Weights of a small GPT-style language model, trained from scratch on English Wikipedia.
Size: 10 layers, 8 heads of 32, 12.1M parameters.
Training: a variant of Adam for these matrices, 3512 steps.
Each number is 500 + 40 x the weight over its row's rms, rounded and kept within 0 to 999. Layers, rows and columns count from 0. Numbers have three digits each. The size before them is the row's rms in percent of the matrix's.

# layer 4 MLP down (transposed), 1024x256, rms 0.056, rows 1008-1023, columns 0-127
083:475558471401507454522504495458565507523573471466412460424547574529414487509485500510502528447527444500503569479526419444504416469490536504530543503494508527502478481574547532507471551480533491484460467508435447581548526574486470540451457468466467503571477482437498475541521534498449471525541525504456548498513520456466491539456449543431533484471531496473443488512550478508510493484461
098:485572502490520555464481455461475541566480390554483516449522539451472549527525496509437548502448474466462533468489519472554521550462447469517514501422539470535512525499526469468458578484553424522484511560511507562504581510396527420498383525527570497457535576538564573465550516488465506515541480429540458495536461426455560569501538494513497520544453486463475516506537484585493500555496
086:481513487524454472509469439519533441514518471551492560525470481522529516603562497477551517536516505544473494580473508510473569467545523531514560460459534475523506485507529461362529502437475505494485529517551513589499483547445531556489496537494496424469452498513518494551543481509457532481562409478444502480488577509499473519473562523466555425483463539457514528554476472473544411482510
107:450475443489491475494461510475489531509489481552436518459468570520493524474528479453526483508536474519457532464529434483420427520464444543454445494471520518461501512594464530509560550509559520457489484498449519563511491507440464450554526535470440481540567493471567458476508502541447576482513480485471496522611515477533517548483455547539441537453516428445482561506504453457498500487521
093:449520553488497528545547553452496476496450528508490629507489472460519469528536549468473452490493494526444445478499475523472500480508576511487495487444553545516468481353450465508544545480508453411530490468508448510466425495474456542559518507548473478505466477472411478519552562537523464462459516497473554546489511595479456498522510449546593444422503539504514495509483541492473540451502
102:505512491513553546547515555543500423502542431556605546521540444550550548477507506492497546442508498487471571447482432444590581465499550543503511466498538530471462577500503568465534495491462574509474521489510527494489501578411524532463498539538483513561495479512508469464539463500466488486421515454469529506464449472449483520456437438535524552482550507466535507421570460521443522443496
121:515479497511522497529484485461511508484515459510523458490461496543527489492436502432504544483514543566549514533481489529443562455450486500527504491525446550521454555445487541544507534455488507531476489385473542498484485460519437465499425511499505519512496518535490480420480489487519524552539530514460540489458471582540528508467538555440503518518461533523510476464424561500498534464454
093:442520520530497434566502457528532527490520552533532507499506492487430430521513462481458508497565446482418506549490516464446522499505442468512422470504449504427481490479481470494547434563468535507475513482432522488447457533537510576506555510457574467472513507390460468488601534553497596455515453509556495535510476454489519462432450506586511474423521497540546555474487504535496503597511
107:499502524541495503483509520532513573510485533416460552513517477507499535464512456522448508557442463499483509506484361482464511514416509499558536483513522502527566463578549526509496534420521423562519533480506499472496450461549530519521515510449498504496416537455413555389550470498515466526515527508506473553517475504512559489469504519429500563474495483476548471556507508492475481484403
083:556541394479559504481531568475483523471478500498494410472588490519479584495401519554472484440461535428609501507445515457494551522549466598506444442535508477487495501355547527508466477435541555541471445475553449512532555554533535477526488505479531489486576511508523510462425567531508501525486548522468531517466552535472484440496450440532510514583504504514490459492451529525526508550523
103:507489509459553489508519502521512459503428505470585487451556476521522454486555546570493428497468536548528508471563489454484480473562478408439505425477466473593452581400477530551457495543503561493460521452494437485492459464460484497473463486545475496437470527484446454483490492468547517538467518509536584515512523507434549556467460481446550524525460465519523534443430521490537492499465
107:454473522552541490567481487489532553506458431544451525534515471483499482438461507501487533474533552576516523528496526480544522544511485489470573454521435476553523528564485445509517463601384450519502480505570454548504549507479560526447427527443565566530506491516487428500472493549516507504498466504520509615467593478497498498483507377539444526471509551486472432513461453463535458519406
071:559536470476517528501496419542534502537581444529499523571518535488451475451505524487522534524501479510419545509528572518514502512522519555452546515539519506431504471508548439578556454508530455549470482474445503469466545506502495479538530495496482504451454465581538511573468574483454482509526536520498377533507511411503549553522529458550510489535508510488490539464527536452526490581544
111:512527562492493458461547513399513560472526518509374504468516550493452483566519460510488489513584579535564537480470398545515493498481524422552542484467466574418552487569519430508479565449476529484505522575480522462471511432505491496440483506418488553468487504541486560522518506498454469575532531412490482534504502518527508510478439471441546580523562507473512577555482498501501465491578
101:428553494447520383547494484424502594445466537496519487473522535572515465534425541543550601502522432526494571495562441509505524493477512498469552513498522508438511502473488502535511507517530473549482508520487481540467523525502486567447433524477474570534498491472458480477483541525559487527429531493486552479456568540534524519455451401521473534506528583568506458540563564439500521449458
107:484518498475490524563448540514489452533487556523486525548521498449578476502447557494500506512478541525430438527557431531489514496480519423541521497506502511517493487445526566470492460468506489519456454536569503549544498502452538460507525541460474520397521457515450551578460541477522406524489509547401410561533553479450530514491506479438534547524537563507472498517474484509460508477475
# layer 4 MLP up, 1024x256, rms 0.0623, rows 1009-1023, columns 0-127
099:563459479454528432540568545517442446468485477493525514476492448538444551571513504480519496541571497447552475558442455527429480519508501485489489458475526529496509493526586564477455511556471485504496507462537541461534534517463510584504495473489471576584516507523509441512496424514530473542439518388518583467456502497506428427509472509600506505519467496490514540459425550484570513489548
092:532445485506502495514488500456543565569534483494526460491522475530486416469512475475496430543440446436522512455449489423444547444446418469502531509543489523491511533521488519579566549518469484535490486539530565513530576475490551549424488482520488557528491587473472468385476544381495533475514503484522526499555488520520456451542433507540504498490460496584556469551468565474539600456522
102:560465508533551429437461524482579576549450587465482529497436469511499483487527455443435449522507468535564478421457536522477473496523555486516500502489476527520423540511496525508613459470513515495553562546470501566520432584482532522435477498542419572434515495516514491460514524455596488406468522501511608461460485553529494487529487555529460471452475435499532506539574489542493527511525
098:554451483508522525499507509451436516453497504511475488467464547525503401526544497514509551485550507585542486510522433491483460485432485470605536528483563501476596516513480505480489518573500456487521536490510553439518482436476520472461475490521517494499535546453524401468491441504450510492490503478593528540553508558496534507492477527409496529445459547477543522507511540487567498540520
100:511443502536472598476547468503462483508534446463501471512489508541465521488546458515461513469526512493568511528447475496553549493385494504440520497486532555531567525522486541481446461549489476507491530518522488484560451439535577503553493446487419497515524520447502542476475496492489526498503475540497491497520569424592510431454518547594453456440476489475594473504513525515493561517540
115:599472458429495524463518528560517508514539511482456506482474438520429530587541487447541449485531496501504549449544463488466435417490438524553535483479500535420519461531488435482453513514486475491412492490463486514461514436471518549456446467488530500460503522436516398548527470507542511479508471449452539404476552539506493573578489505479459529492497458515486535518535503517533527572543
100:481486472542471537495615506452557484520451510470522469494507529537554498426560452501559548499493511561517467481522519511443552489505551492499527523486537488513500485512541494445494491453487548486543433529423531499431490448484484535463478500555475461493516542485576484484513471515506508527488463454462499434442488553512490532474429516526409524420489554492511475508440444529498578522509
106:551497452549533515490441534559550454528526570472522491472496504513499473478521475455478556577492537514573528493418490449471477540519494482546460441478429497509511546539511445530496493471479538455475415470546533473506622505485463491505513464461524462525543505471535433531508484526487565499500452430481545524545533540627471443529529520435477468490525476509445498563526517489504508489555
091:483493478519501440516459528508566522545516538497511509477474485523534453426536486441529526544519518571475480477491455475612532463519507519527526546475499478511524521510545507526451536424449490537449482435507519462460582494441495523460495504573442516455488533450537526505574475409486515520525480469530524497460474541491467548506480539605507503494521488527491419480574496545503504503479
100:494516457585455500481492522574522498446491478470476530473507462418513509559479469515517446508531464516490466485398464483482547552476517475523520404510505540534503485551493533525513453532486502505574502454509482505509534525495545502460482389446503462512514494565547568513544471464477538545504440525535532536474518597579551490582571467488497437501509441580502495546531495462573467488519
108:486500480506518470505510544503516528537537496462497536486545473539483451445506459505520489520567501489562631492517488480460507459493499631499521492520544549488479527501487454564541441395580490501559427467509489520495551439480507500470462523493429457480512497465507556452494557521548521518464456437557511452466509567528478466474534509573456465510497548481448459515545515477513530477500
083:490515511493601518578489552496510483482441472491521430482430450543472482511514492535518485574479509582569468502486510433512490517509483516494476488506458480514403510495428457477510425473450472508519541518552529500515438515504463503495468505543447477462525494514482481422552473475573513469420478515484553454468511526504561500530498556461506496504501477489537437480461452471471536451528
110:533460438436513473503545484510548524536506472457451509471567518529469599545581492501444574469425494548571508449478490455489497428433481548453527483466497480508448535514429539495490499565539488531477492555503492426556476569522483493489478465481498583514557505498448463513511477547506500503472546468517529505468495453518511431495500475482487500568553469536503506485491441539502545499557
110:533497491486462546497529535498533493529493497455461513505503542531552501541537474583474490490552438494535442517471443494438463533449409528532508444473529493477508527509490496564484426485508551486532525525474513567458517504458437521552506497548468490524513485482504472420527512524488530501531470512492531572544515550515492480468452536479518441484506524516569561546491607441515479455514
107:558488472517506457488493517492546509622453515451491495491505542493536378499534463487498517537554406503540459411493441428479570444486514506555531481536535512496520589507520526492508482517540489545520473520578539461546549530537540524455494515528494538539536545492449481497444516556487561497486435405565499563521528510507525528517451524520449447517494506508422563542512470440500471491510